From a checkpoint of a small transformer trained on Wikipedia: 3539 steps.
Each number is 128 + 24 x the weight over its row's rms, rounded and kept within 0 to 255. Layers, rows and columns count from 0. The size above them is the row's rms in percent of the matrix's.

# layer 7 MLP down (transposed), 1024x256, rms 0.0852, rows 619-671, columns 64-127
size [ 97 116 102  99 104 112 106  98 102 100 102 100  98 104 101  99 105  96  99 111  98 105  97 105  90  95  92 100 101 103  96  99  90 113 102 100 107  91  95 102 106  98  95  96 105  84 111 102  90 101  95  98  96]
[[ 97 152 128 125 164 115 124 132 133 142 130 142 113 129 130 121 127 135 128 110 113 127 104 134 137 125 131 139 124 175 121 137 135 131 147 137 126  90 108 144 111 108 114 142 149 126 128 141  77 141 177  94  86 143 130 141 102  89 137 115 138 116 139  79]
 [134 128 142 136 101 140 154 161 154 162 141 138 149 147 159 139 131 115 138  87 128 158 138  98 157 137 131 101 120 102 112 120 128 157  96 107 123 165  94 122  86  90 172  89 147 148 202  61 129 156 102 105 123 140  97  93  93 119 106 108 116 100  94 144]
 [141 122 117 125 107 109 112 105 114 154 127 175  97 144  89 128 174  99 123 129  95 105 146 148 147 143 172 174  91 141 116 120 124 159 161 162 117 119 176 126 103 125 163 136 122 125 163 145 144  90  94 116  96 107 136 130 132  89 159 128 105 101 131 112]
 [115 106 165 188 127 138 113 137 170 125 142 124 129 138 136 133  95 101 122 130 164  91 141 132 151 127 127 135 117 172 173 159 130 139 114 100 159  92 132  82 152 121 138 108 177 163 114 100 122 152 121 150 103 137  87  75 143 120 113 143 124 121 123 110]
 [126  94 126 166 122 125 148 144 127 112 102 122  86 105 145 163 138  68 117  76  94 142 141 106 140 155 103 159 134 148 179 111 118 142 179 132 100 155 116 135  92 153 145 129 155 151  89 129 130 159  99 126  92 134 160 117 168 151 134 115 130 149 114  96]
 [146 131 142 121 139 165 104 163 120 144 142 134 112 124 113 141 147 126 178 123 108 120 113 136 154 125 121 134 185 127 147  98 125 119 139 141 124  74 149  96 120 135 113 101 128 118 156 155 109 109 151 139 117 148 143  70 135  92 137 140  79 138 146 114]
 [148 118 116 115  91 163 102 121 141 158 140 156 122 120  78 133 153 165 101 146 121 119 144 115 119 125 139 149 128 122 136 105 112 154 150 105 140 120 116 138 154 159 145 132 109 153 140 209 140 122 109 112 155  91 169 109 117  98 151 132 141 156 106 146]
 [141 196 101 117 114 139 102 143 131 115 101 140 134  92 116 139 113 126 101 121  93 117 122 124 118  99 131  73 146 137 132 143 158 166 104 132 137 110 108 133  81 127  85  88 105 143 104  77 127 145 165 133 172 170 143 148 146 171 150 140 140 123 102 122]
 [156 155 138 141 115 115 126 149 102 109  63  94 123 132 119 193 133 109 134 138 105 120 137  92 120  90 137 159 128 118 135 101  67 162 138 143 117 103  95 169 109 161 116 148 123 125 160 142 111  97 117 133  97  99 131 145 107 185 129 123 117 170 132 113]
 [157 121 115 132 120 123 154 141 149  97 127 125 148 132 103 132 111 139 116 116 143 140 127 124  81 148 111 110 103 151 143 152 111 115 156  97 134  94 106  81 116 121 108 128 182 147 135 130  87  67 134 117 112 129 105 144 135 123 126 101 152  90  96 112]
 [123 161 120 119 162 150  96 135 115 156 109 135 147 137 160 108  82 137 158 109 148  86 155  80 117 157 124 107  92 140 134 176 175 135 137 113 119 102  92 131 185 109 106 127 160 168 144 118  90 114 148 110 130 110 127 156 116 118 165 145 137 106 154 162]
 [124 157 106 122 177  92 166 144 136 105 114 116 151 118 140 137 137 161 140 141 153 165 126  94 109 135 132  95 110 121 124 135 152 123 139 136 155 157 124 162 132 127 108 105 133 177 119 127 155 121 134 131 150 167 178  98 168  81 155 125 130 187 107  91]
 [145 116  91 182 141 130 142 123 114 129 120 148 122 129 106  88 119 134 126 151 113  99 151 145  83 133 111 157 168 155 158 127 175 152 149 145 127 116  75  73 104 119 142 118 146 155 183 116 122 128 126 109 188  56 112 139 119 140 103 162 123 165  81 126]
 [137 111 126 113 170 135 109 125 146 116 145 165 111 106 128 110 102 157 120 148 156 116 152 137 101 146 111 128 158 155 132 110 147 126 131 128 108  91 149 132 121 117 107 167 126 133 125 175  94 159 106 153 136 143 130  74 142 101 138 108 160 189 184 126]
 [141  91 136 164 144 124 174  81 153 145 186 149 112 129 109 118 119 127 138 139 150 115 114 116 112 166 140 145 133 156 137 130 153 107 126 125 149 128 111 159  82 146  96 133 108 164 141  99 137 146 124 139 136 109 155 133 199  89 181 141 125 164 125 131]
 [118 130  79 152 141  81  91 163 130 171 162 128 105 159  92 119  81 120 118 103  85 152 140 180 121  91 127 115 132 138 156 109 148 131 166 137 122 100 137 142 103 128 107 187 143 172 146 137 143 105 107 117 122  72 121 141 119 125  75 114 162 144 101 106]
 [158  99  73 132 131 113 142 168 138 102 123 155 117 144 128 140 188 120 100 142 136 161 140 116 132 155 150 108 109 155 151 140 128 119 142 153 148 116 139 155 152 189 179  85 125 118 149 102 181 166 136 117 142 126 151 126 140 146 167 156 176 101 132 153]
 [119 162 151 108 135 106 142 100 178 154 139 143 104 147 148 130 193 179 146 117  86  98 159 122 154 139 197  97 172 131 104 115 101  74 165 129  69 116 111 119 129 138 139 135 126 172 136 106 158 145 162 138 140 155 117 146 117 109 145 138 104 139 137  90]
 [143 136 155 164 151  55 159 126 183  94 139 100 145 161 147 113 129 137 140 181 110 145 149 145 113 115 164 164 142 184  83 160 147  90 185  94  97  87 116 158 140 122 159  96 151 179 124 179 111 111 127 130 108 143 138 140  99 128  85 127 107 129  98 150]
 [136 107 152 114 122 149 125 147 163  61 137 170 112 175 134 125 100 109 188 160 121 140 114 129 128 131 131 143  80 149 131  95 111 101 127 127 127 145 122  97 115 141 113 133 135 109 152 152 118 127 122 130 117 118 143 119 134 138 154 103 146 124 105 127]
 [ 97 120 127 115 121 104 120 141 127 152  93 144 101 153 131  99 122 112 108 128 167 126 116 126 145 137 142 185 114 120 149 123 150 153 111 153 147 126  88 146 127 108 152 128  65  98 129 118 144 124  91 118 132 146 123 114 136 162  95  87 108 167  95 115]
 [ 87 144 135 133 109 124  85 105 128 136 170 156 149 163 115 125 168 136 134 122 120 114 107 123 147 102 114  69 101 166  96 140 117 143 150 118 126 144 146 144 141 136 142 148 116 123 105 144 166  80 114 146 114 151 113 137 131 143 155 135 148 134 173  81]
 [138 119 137 134 110 130 169 111  89 111 128 106 112 133 136 142 191 125 114 108 103 143 106  93 148 153 175 126 159 140 117 117 145 132 104 137 125 175 175 137 119 137  90 114 102 118 143 105 169 139 125 129 149 154 106 112 149 122 129 135  55 140 165 154]
 [109 107 171 144  57  98 110 171 131 132 142  89  72  87 112 144 107 146 144 128  91 123 157 146 125 127 126 173 146 133 104 154 154 126 142 118 133 157 116  97  92  70  99 144 123  81  98  90 113 125 116 124 149 109 137  82 110 144 114 116 122 107 118 123]
 [166  79 124 116 113 129 145 101 159 138 130 173 128 150 113  94 116 123  92 129 104 108 131 109 133 146 124 131 128 100 129 124 108 146 109 157 161 115 146 129 148 106 113  83 144  92 134  92 141 169 133 139 128 159 141  85 113 155  89 129 124 117 104 143]
 [115 149 126 174 173 119 141 118 128 152  98 140 134 139 132 107 136 163 133 116 143 106 123  99 155 105 133 144 138 159 123 137 116 138 151 127  76 156 119 154 136 113 137 131 119 148 132 176 141 123  91 180 153 149 177 131 131 137 134 136 113 169 158 114]
 [110 136 138 105 129 141 114  99 133 122 148 114 135 123 112 138  99 119 140 123 148 120 120 104 132 138  86 117 117  89 146  82 153 110 131 140  94 140 135 130 145 132  91 174 108 136 135 106 155 128 128 136 138  96 110 130 156 152 103 151 165 145  97 116]
 [117 144  90 162 132 158 151 166 140 153 128  85 125 136 136 114 159 128 120  51 163 147 129 120 114 101 142 134 172 134 137 116 133 181 112 117 140 116 146 146 133 110 137  87 134 144 122 129  87 114 132  85 160 156 107 146 133  95 133 118 130 151 142 128]
 [163 140 117 143 129 123 145 104 156 181 114  92 128  82  74 143  96 116  84 159 137 140 135 121 113 142 111 121 114  95 151 172  83 164 122 125 109 184  96  91 148 104 120 112 131 109 120 141 134  94 150 124 143 119 120 147 143 115 108 126 138 143 118 150]
 [116 156 175 113 114 149 110 107 131 157  99 130 128 115 133 133 142  94 113  98 153 102 137 108 147 165 138 119  98 123 150 144 124 120 160 157  73 105 151 166 173 147  96 192 140  93  53 150  99 117 126  82 122 112 128 129 146 197 122  88 121 133 120 142]
 [ 92 144 155 158 158 158 115 130  94 115 121 155 107 106 151 145 130 123  92 122  88 130 118 172 100 124 126  82 155 106 118 100 136 170 113  99 137 106 117 143 128 140 142 113 117  83 116 133 136 137 157 177 111 134 124 108 141 128 109 138  95 132 138  98]
 [144 140 178 149 127 146 124 154 135  83 182 135 116 125 134 135  81 134 130 143 116 147 121 118 111 123  99 124 127 125 141 170  90 147 137 181 121 112 170 122 111 137  67 102  78 140  83 136 126 109 106 167 139  94 135 134 128 107  92 204 133 121  77 126]
 [ 95 142 148 112 119 128 109 137 177 110 116 141 116 145 135 130 127 110 130 128 147 156 137 160 113 120 124 120  58 149 122 141  97 162 100 142 138 152 108 171 169 117 142 161 130 147 127 124 109 140 138 168 165 124  82 152 204 141 143 132 112 114 163 129]
 [133 109 121 132 111 103 111 141 167 130  96  75 169 138 159 139 120 147  88 123 134 168  92 113 163 130 134  87 165 130 125 124 146  94 121  87  97  92 132  72 134 106 167 138 101 144 123 142  82 131 136 167 119 137 131 111 172 119 129 109 119 133 113 174]
 [ 78 158  97 137 156 109 108 114 108  84 154 159 102 128 138 104 132 114 135 101 127 119 122 143 129 131 114 122 120 130 143 156 118 109  97 119 106 163 130 150 114 100 147 138  89 107 134 132  96 121  95 135 121 140 148 145 122 132 123 155 143 123 131 168]
 [138 114 121 124 116 138 132 140 163 111 132 146  94 136  94 123 147  89 170 146 144  83 164 107 132  98 129 125 123 112 137 123 152 147 117  81  89 148  98  90 166  96 110  98  99 139 133 162  88 118 158 130 128 127 101 148 139  89 150 143 125 132 102 131]
 [122 122 105 119 132 146 142 110 133 138 148 128  98 151 119 116 160 119 125 130 111 109 109 135 139 115 154 132 147 100  73 136  99 153  97 102  88 112 104  92 117 129 104  90 125 149 139 146 117 117 156 106  93 105 135 149  99 129 174 128 120 119 144 128]
 [125 100 132 173 121 147 137  75 123 140 124 142 130 143 101 125 132 139 139 145 172 119 156 148  95  81 145 116 101 108 133 112 121 127 145 183 107 172 125 101 161 136 124 120 149 110 136 181 101 107  71 154 101 186 125 113 142 135 116 149 112 144  99 135]
 [112 107 122 131 163 106 128 149 127  97 105 133 103 162 152 155 182 146 121 135 125 114  55 102 108 130 179 149 172 127 124  93 149  83 130 121 110  96 117 143 162 154 123 167 139 126 104 113 174 113 132 122 148 134 133 156 156 140 130 121 136 128 106 162]
 [109 137 150 142 100 106 155 131 137 141 150 123 159 165 130 157 104 125 134 137 178  90 178 143 106 123 148 144 146 120 165 100 113 131 130 153 102 156 118 126 125 143  86  88 153 166 110 130 132 109 150 127 120 170  86 133  95  99 126 152  97 147 156 143]
 [118 196 113 122 135 154 130 116 123 150 124 136 112 128 163 195 112 133 115 111 136 168 120 158 124 117 122 128 131 120  94 110 188 152 138 101 137 141 123  99 120 120 134 120 103 151 124 138 150 105 120  97 114 126 109 108 116 104 106 144 129  93 126 189]
 [134 116 142 156  82 157 105 134 118 147 146 104 108 180 152 101 100 146 125 142 140 134 119 132 104 127 143 131 164 128 149 134 108  96 116 167 132  90 141 149 119 162 161 144  87 130 115 155 137 179 181 109 108 146 152 112 109 138 105 151 149  76 116  74]
 [112 119  95 172 109 179 128 149 173 123 120 157 106  74 112 135 127 143 129  95 117 148 147 121 123 135 127 130  81 139 123 110 138 131 109 117 150 103 128  89 128 140  92 136 173 135 141  70 132 143 118 136 154 151 114  68 117 134 120 170 153 147 116 146]
 [143 122 173 111 166 130 139 110 151 105 187 117 111 131 141 106 125 111 140 145 139 117 128 159 138 119 156 121 114 119 118 141 132 141 139 143 128 148 143  88 121 136 104 119 131 146 123 147 151 156 173 127 127 105 139 115 147 117 107 123 163  97  84 133]
 [126 183 147  98 159 109  86 134 116  84 112 132 140 127 157 112 113 124  95 129 130 154 150 139 167 140 146 146 115 130 162 129 142 138  86 101 185 133 113 164  93 124 139 125 106 117 151 134 110 111 128 117 170  86 164 132 141 107 130 121 127 103 114 102]
 [ 87 131 131  94 115 122 147 134 126  84 157 138 123  93 132 126  98  96 111 177 162 116 145 119 120 161 134  95 143 139 135 116 100 122 141 161 132 187 136 128 154 175  97 155 131 161 152 108 117 181 154 144 139 120 104  79 145 155 104 133 125 167 163 106]
 [160 142 120 117 161 145 151 102 125 169 127  87 137 115 174 130 144 115 140 112 143 154 136 111 156 126  84 152 118  91 132 134 133  90  95 121 158 164 164 138 108 149  86 163 128 118 128 133 135 121 145 153 126 172 160 141 158 138 109  93 114 147 114 113]
 [137 153 174 127 105 120  93 144 130 175 128 163 134 130 101 148 141 121 115 121 125 135 137 121 117 134 170 119  66 160 151 112 111 124 111 116 139 137 153 146 182 137 113 105 148  92 158 130 157 112 163 116 111 148  99 126 101 136 136 127 131 142 145 125]
 [109  89 127 185 159 148 127 134 178 114 123 146 142 135 150 148 131  99 120 116 115 146 145 131 138  98 104 108  90 116 110 113 144 104 140 137 148 126 142  94 122 155 170 117  77 131 129 118 109  85 114 107 130 127 184 129 144  75 124 147  97 142  93 135]
 [128 113 129  86 151 141 133 153 172  90 116 123 157  94 160 111 110 134 187 101 150 141 156 123  75 122 116  90 127  98 128 156 128 157 163 140 124 133 149 101  86 171  97 141 126 115 135 159 104  97 130 111 112 151 145 121 112 189 112 150 121 111 120 130]
 [167 151 124 140  88 141 118 144 115 116 155 115 124 128 152 127 140 104 128  86 176  91 179 125 151 140  70 162 122 138 152 138 120 141 105 139 126 106 192 111 131 124 126 151 130 109 124 113 124 130 131 104 137 122 136 129 184 139 144  82 107 138 145 147]
 [186 164 161 120  98  54 120 158 158 144 144 143 106 131 111 133  96 153 122 149 114  90 168 133 112 111 128  75 141 123  98 129 110 130 131 131 100 152 117 118 127 172 135 160 150 186 152  90  79 120 150  54 129 146 133 109 119 125 112 130  90 173 139 113]
 [144 132 110  94 123 171 135 146 160 124 125 135 140 107 132 121 140 120  99 111 125 140 136 163 135 127  99  94 177 143  69 114 100 152 135 121 140  88 117 104 144  96 179  71  90  68 127 125 140 134 130  79 113 128 133 138 116 145 121 138  83 122 141 110]]
# layer 7 MLP up, 1024x256, rms 0.0898, rows 620-671, columns 64-127
size [106 104  97 107 105 105  97  98 100 105  88  95  99  95  98  93  94  92 113 101 103 100  97  86 106  87  98  94 100  95  87 115  99 106  97 105  94  97 100 104  94  91  98 111 110 101 105  94 100  97  98  91]
[[131 136 117 142 136 104 132 107 151 155  97 174 133 149  91  97 107 145 136 141 140 171 134 134 114 126 155 133 128 117 145  92 153 133 104 151 130 126 112  93 168 151 132 118 119 148 128 147 116 134 156  94 138 121  89 113 140 101 119 108 136 140 127 100]
 [ 95 140 100 125 115 115 113 135 115 116 122 160 103 118 130 100 125 105 139 110 146 158 121 162  86 153 141 110 167  82  82 150 124 135 131 140  99 101 138 181 102  66 152 121  94 121 105 164  97 139 165  96 112 151 122 149 112  91  90 148 134 104 138 117]
 [145 107 107 103 140 110 120 105 145  83 144 177 160 116 133 157 151 131  74 103 108 130 118 126 128 150 126 123 156  95 141 143 118 132 177 120  91 147  83  92 155  79 140 112 116 149 133 132 101  88  76  98  96 161 147 145 148 115 100 137 110 137 112 142]
 [109 132 118 152  94 115 120 162 132 111 155  87 102 109 138 105 130 146 108 152 116 151 135 108 179 147 122 154  90 107 216 112 142 150 175 117 130 120 131 151  66 131 140 149 144 141 114 105 132 132 154 135 141 148 116 124 137 174 118 131 119 124 119 144]
 [112 137 151  89 109 152 156 135 149 145 155 131 183 137 122  86 120 128 159  88 141 151 104 144 121 110  95 144 102 109 133 150 121 159 129 119 157 124 113 120 145 136 121  88 104 121 176 120 131 123 129 100 139 129 101 134 135 110  85 126 117 155 131 125]
 [147 141 157 129 168 139 125 117 146 144 124 154  96 147  79 162 105 156 131 113 132 148 166 134 140 105 143 101 153 126 116 131 106 144  89 130  67 104 143 116 150 147 182 121 125 134 105  81  76 141 114  75 118 120 143  91 137 170 120  86 173 123 120 155]
 [122 136 128 155 131 123 144 111 126 141 101 124 134 102 115 119  65 132 137 163 189 104 136  83 137 113 151 139 157 126 146 174 118  92 130 100 160 150 109 124  97 115 142 163 103 159 107 126 155 135 113 123 177 113 151 144 111  93 124 109 126 138 109 111]
 [102 164 170 135  85 110 122 170 140 147 131 117 144 158 101 113 161 175 105 161  89  94 121 153 112 126 110  66 104 135 136 116 143 151 113 107  77 110 141 166 114 146 137 100  89 124 172 150 117 150 115 148 159 139 138 185 158 143 137 130 110 130 138 152]
 [142 128 174  81 135 116 111 140 101  68 119 113 140 168 156 125  95 138 128 103 117 160 139 120 137 165 162 144 151 115 144 156 127 168  93 145 126 143 127  97 141 134  88  97 142 101 117 112 127 130 110 100 142 113 124 119 158 147 113  80 147 128 128 151]
 [ 99 115 166 160 110 142 136 117 131 106 114  92 164  91 119  97 108 124 122 137 121 157 136 102 153 148  87 106 153  93 141 154 121 126 136 159 109 125  92 114 133 106 139 118  62 122 138 113 111 115 109 123 151 162 136 139  97 155 163 173 159 135 164 111]
 [164 140 154 127 172 119 165 102 123 116 130 122 108 108 149 156 133 117 125 164 142 100 147 127 170 132 160  80  92 135 137 126  92 136 130 111 107 128 113 144 101 109 136 108 128 130  95 124 136 132 105 122 100 105 124 139 127  96 136 128 106 151 165 110]
 [129 156 162 128 117 136  96 113 120 125 137 105 145 136 137 133 162 166 136 105  78  97 101 143 107 104 123 132  85  95 139  98 136 109 109 135 108 113 166 132 113 147 116 102 138 163 145 148 142 129 112 114 125 180 147 129 112 134 119 137 113 134 122 105]
 [147 121 167 123 137 155 177 132 106  80 124 148 151 121 129 151 141 136 135 130 139 129 150 139 142 175  96 127 113 135 140 163 139 167 122 132 120 126 120 104 153 114 144 112 133 146  89 132 111 109 154  94 147 161 135 161 116 124 113 129 111 139 124 102]
 [132 119  90 129 101 155 154 101 169 147 140 107  96 147  94 106  95 174 127 140  80 107 101 118 143 129  90  75 153 126 118 135 134 126 106 166 114 137 105 123 110 160 110 119 129 166 103 133 154 114  91 102 137 103 159 114 152 105 106 149 156 130 118  95]
 [ 98 113 133 123 126 129 109 132 104  88 143 149 167 128 114 161 140 134 140 114 161 126 122  93 153  95  77 124 145 164 168 156 134 157 143 106 127  86 120 112 127 127 138 154 102 155 133 156 147 130 127 124 142 142 160 135 131 136 109 156 114 124 172 134]
 [145 114 144 119 123 130 109 115 111 149 138 142 168 135 104 126 155 139 110 122 136 148  89 137 159 129 157 112 149  93 100 141 133 137 125 154  80  86 126 153 113 155 100 141 118 110 148 109 145 127  89 118 165 137 142 121 101 113 141 134 144 139 130 160]
 [146 180 122 131 109 117 113 103 118 136  98 125 116 118 130 116 134 127 137  77 161 178 169 145 136 142 133 102 168 135 134 111 131 109 103 104 108 136  64 137 162  95 130 109  99  90 133 152  83 160  58  75 131 141 109  98 137 109 133  99 166  99 113 100]
 [151 139 134 159 148 123 150 150 133 144 169 126 117  95 137 158 108 103 111 101 160 118  88 150 107 118 110 138 107 107  91  98 122 187 110 135 103 170 125  95  91 109 123  79 111  95 189 154 134 113  99 144 131 120 113 111 115 109 120 165  87 160 172  97]
 [131  94 183 149 123 105 178 136  85 155 175 172 137 137 133 137  83 140 184 161 109 136  93 135 126 109 146 145 103 147 105 137 128 131 137 180 112 134  88 144 123 127 119 137 100  94 129 130 113 121 143 117 148 109 116 131 132  92 104 115 130  94 160 128]
 [157 126 110 145  81 132 135 152 116 103 135 159  74 126 158 147  91 138 116 182 102 126 163 135 109 132 132 158 121  93 157 101 102 145 145 132 160  92 144 118 133 178 157 125 140 140  88 135 116 107 160  88 126 144 137  93  95 148 147 149  93  93 143 103]
 [118 103 115 112 136 143 152  95  94 179 108 139 171 106 112 143 176  81 144 109  98 155  94 151 140 151 130 100 147 130 119 153 134  77 112 149 185  53 120 155 100 129 158 150 133  87 142 149 139 128  85 122 100 157  94 128 151 113 146 128 100 106 118  87]
 [138 101  90 142 127 176 170 120 157 156 144 108 153 102  89 127 107 175  96 104 123 130  96 124 123 112  95 156 112 131 130 194 137 123 123 158 110 114 110 126  90 149 151 121  97 133 176 121 148 126 114 111 101 124 155 139  89 118 159 126 114 104 109 155]
 [107 118  88 117 141 143 138 132 119 188 101 141 153 117 107 134 125 111 138 112  96 136 127 123  83 142 154 131 122 149 110 129 117 130 108 115 103 159 127 142 165 141  75 154 114 105 175 165 123 142 110 122 130 127 168 123  97 104 104 115 158  96 162 139]
 [126 105 157 130 136 143 144 128 128 116 117 156 158  75 140 137 152 151 124 117 113 111 154 111 121 134 115 170 117 146 115 167 133 147 161 151 123 168 166 128 104 163 130 125 140 114 134 173  93 132  81  90 106  99 121  87 124 123 128 153 156  93 138 113]
 [138  98 110 127 139 130 124 163 127 105 161 144 119 118 154 160 141  91 143 114  95 184 161 134 113 133 182 125 155  85 111 108 149 161 131 137 147 135 147  89  64 115 129 139 147 147 142 108 116 142 143  78 118 142 141  96 130 149 148 130 173  91  96 104]
 [153 105 105 113  83 139 138 144 133 154 143 115 146 134 120 165 106 134 196 127 145 105 124 170 121  98 109 117 113 108 131 114 120 161 131  74 150  97 161 140 102 118 118 132 107 145  99 150  82 147 119 117 143 173 151 120  97 128 169 142 111 130 109 131]
 [118 147 128 135 156 122 148 147 120 128  88 133 145 146 135 135 138 122  79 120 141 134 110 138 128 145  80 148 147 141 145  98 185 121 124 158 140 131 137 135 143 107 166 108 145 109 158 133 146  78  85 141 134 125 149 102 126 118 121 159 151  95 120 110]
 [139 150 137 140 132 165 170 157 139 139 180 104 163  79  91  98 105 127 146 167 126 126  98 114  92 162  98 107 161 122 109 159 102 117 131 124 123 112 121 123  80  84 167 149 127 121 136 106 125 109  87  66 159 137 139 129 120 122 136 119 142 123 159 143]
 [126 132 165 111 152 158 120 116 130 110 132 141 116 100 101 158 155 117 116 135 171 123 171 126  81 149 113 114 117  99 111 155 109 148  88 133 118 140  98 150 126 151 129 158 118 169 151 105 125 165 130 122 129 160 122 127 170 169 138 141 103 133 155 107]
 [158  90 147 118 149 130 131 120 134 117  95 113  92 154 120 111  91 150 130 110 171 131 126  99 102 109 114 161 106 123 150 138  93  87 161 175 130 129 158 122 114 103 118 161 159 112 114 107 105 121  90 117 114  94 135 113 138  93 126 108 123 143 186  99]
 [ 68 129 104 124 108 134 139 111 121 162 131 124 107 113 118 155  92 166 132  94 161  90 112 144 129 135 153 137 149  95 144 107 126 146  75 104 117 144 131  93 109 107 121 115  83 146 158  90 104 120 111 128 103 147 110 133 124 113 162  94 110  71 153 119]
 [146 120 122 163 159 138 157 110 168 143 118 142 148 134 132 109 129 116 115 103 104 119 103 135 102  98  83 114 136 124 153 154 119 116 129 122 125  92  81 148 101 103 115  99 101 133 101 129 147 105 109 141 134 145 140  74  92 202 154 135 173 146 152  99]
 [153 132 112 120 116 116 164 130 118 181  85 119 138 104 112 151 116 148  90 111 111  79 151 126 131 149 148  89 154 111 121 131  96 117 101 118  73 165  88 116 136 126 123 138 121  83 131 116 143 148 131 137 139 137 128 144 143 173  83 116 148  86 108 125]
 [121 148 118 140 131 121 126 121 110 135 155 137 137 167 130 139 116  78 119 138  87 136 139  63 146  98 167  79 178 138 150 108 146 140 119 142  67  94 100 145 117 179 142 161 108 147 150  86  90 162 134 122 147 134 129 148 154 151 161 128 185 152 122 164]
 [130 133 113 131 110 109 165  74 135 138 142 153 145 114 131 108 118 114 115  70  93  86 100 110 145  97 109 113 143 107  68 125  89 126 117 147 118 163 150 125 130 123  90 133 145 121 139 115 134 132 127 122 145  76 150  94 159 151 111 128 109 123 133 155]
 [114 129 136 134 137 113 105 158 150 110 121 164 137 140 126 148 137 141 107 101 142 135 151 121  98 142 130 126 134  90 192 128 123 132 110 148 189 122 124 156 122 134 140  96 141  90 107 141 104 117  97 164 154 122  87 123 141 151 107 120 153  74 106 140]
 [116 167 144 117 141 123 101 154  97 124 138 109 118 122 161 130 120  97 141 132  97 151 144 117 116 134  74 166 152 125  94 199 132 158 108 138 147 105 145 130 106 142 137 150 149 156 130  79 138 128 149 111 156 121  86 152 109 125 134 156 134  99 122  90]
 [167 113 124 133 120 133  99 119 176 142 130 115 113 129 118 149 122 101 134 128 117 113  98 133 155 109 130 123 111 137 205 124  98 144 110 134 140 106 145 144 153 115 101 109 123 137 122 117 137 112 133 150 145 122 177 155 119 154 106 186 114 105 125 111]
 [169 136 131 143 152 133 155  76 125 142 127 111 135  73 106 158 110 142 107 103 144 136 124 116  98 119 123 104 204 131 120 138 110 133 107 126 138 181 110  93 118 148 118 119 142  97 121 126 106  94 109 107 131 139 158 130 162 141 120 136 139  83 125 166]
 [142 120 150  79 153  97 141 145 159 133 179  78 146 138 117 140 130 126 162 115 166 130  92 121 128  87 123 156 114 102 126 173 128 107  92  80 132 120 139 113 133 126 201 100 136 140 151 180 128 144 128 133 142 144 146 130 131 146 114  69 138 138  79 111]
 [116 118 128 128 130 132 159 160 144 147 138 162 131 172 134 105 159 119 141 152 151 121 179 112 151 107 119 125 118 124 112 156 173 130 130 113  58 131 107 122 117 112 165 140 162 135 126 175  86 142 144 121 147  96 139 127 112 141 146  97 138 117 124 119]
 [113 144 171 141 167  55 115 103 117 176 101 109 103 145 172 131 140 134 121 172  86  97 127 122 103 149 152 140 122 134 146 123  96 135 118 122 143 144 102 125 102 142 171  91  97 136 148 179 135 138 131 119 140 128 122 136 138 127 110  80  95 114 103 126]
 [124 135  78 152 147  65 139 176 132 136 118 111 132 119 135 179 157 137 109 132  89  96 166 119 131 183 123 113 131 154 106 126 156 138 142 159 122 131 113 121 203 138 145 136 157 113 121  84 126 117 122 107 159 122 114 106 129 137 186 133 129 113 106 117]
 [134 169 151 138 141 129 136 126 105 156 132 111 117 146 102 134 122 178 150 135 130 154 112 114 158 134 124 144 124 191 100 133 115 125 171  99 103 132 112 112 120 132 144 148  87 147 147 122 126  99 121 150 161 136 148 126 107 149  77 148 127 126 147 174]
 [141 128  89 132 153 146 103  99 115 133 155 142  73 129 126 137 135 161 129 116 103 107 132 145 157 110 107 145 118 137 130 133 139 106 134 113 125 109 110  95  79  74 106 167 121 103 149 133 118 161 135 122 110 142 174 158 107 110 149 149 173 138  79 105]
 [160  98 118 148 169 148 109 124 131 129 119 142  98 118 140  79 119 130 120 128 123 168 153 155 103 133 152 105 152 103 116 158 119 162 118  90 133 141 146 161 145 155 103 191 136 119 132 118 136 117 141 130 168 155 126 101 114  99  89 108  61 132 112 174]
 [172 113  82 168 118 162 121 177 159 148 124 174 175 150 133 115 139  95 166  80 117 139 108 110 133 167 146 110 116 122 149 134 115 146 108  66 110 117 118 140 112 142 127  91 126 155 139 108 118 108 111 158 121 138 185  98 103 103  92 104 155 141 118 124]
 [137 165 150 140 133 104 148  97  79 191 100 100 127  79 118 103  94 111 132 125 139 116 116 128 118 103 151 125 146 132 135 116 146 136  71 142 117 112 142  62 157 153 158 133 169  94 121 145 141 158 146 187 129 160 118 146  85 123 110 136 121 129 151 136]
 [122 123 138 115  99 116 149 148 100 145 132 147 133 168 144 109 113 178 120 153  95 104 118 141 154 155 111 114 130 107 139  96 113 108 137 157 115 114 120 154 138  72  95 126 139  95 152 117 104 125 137 113 107 107  88 132 143 137 141 115 134 131 122 129]
 [125 114 125 157  96 125 117 143 103 145 125 133 102 111 143 116  98 154 125  72 182 115 120  95 111 102 115 162  93 163 114 164 143 139 184 132 125 135  98 152 154 118 138 122 129 180 158 132 109 135 154  99 115 147  80 168 138 118 106 113 116 109 109  99]
 [156 129 102 109 134 110 101 124 114 113 118 180 141 144 212 141 125 107 170  93 154 149 118 121 123  58 114 100 123 102 156 106 146  84 132  87 141 123 119 136 105 133 173 111 125  96 115 143 133  95 110 114 118 108 100 135 138 138 127 113 124 130 113 113]
 [105 150 186 161 106  98 138 134 114  93  86 136 121 130 150 132 103  98 131 129 122 122 121 119 109 110 161 124 180 181 111 145 140  78 119 144 143 122  80 122 162 159 124 125 134 162 112 144 156 132 149 143 118 126 117 131 132 151 144 141 137 158 178 143]]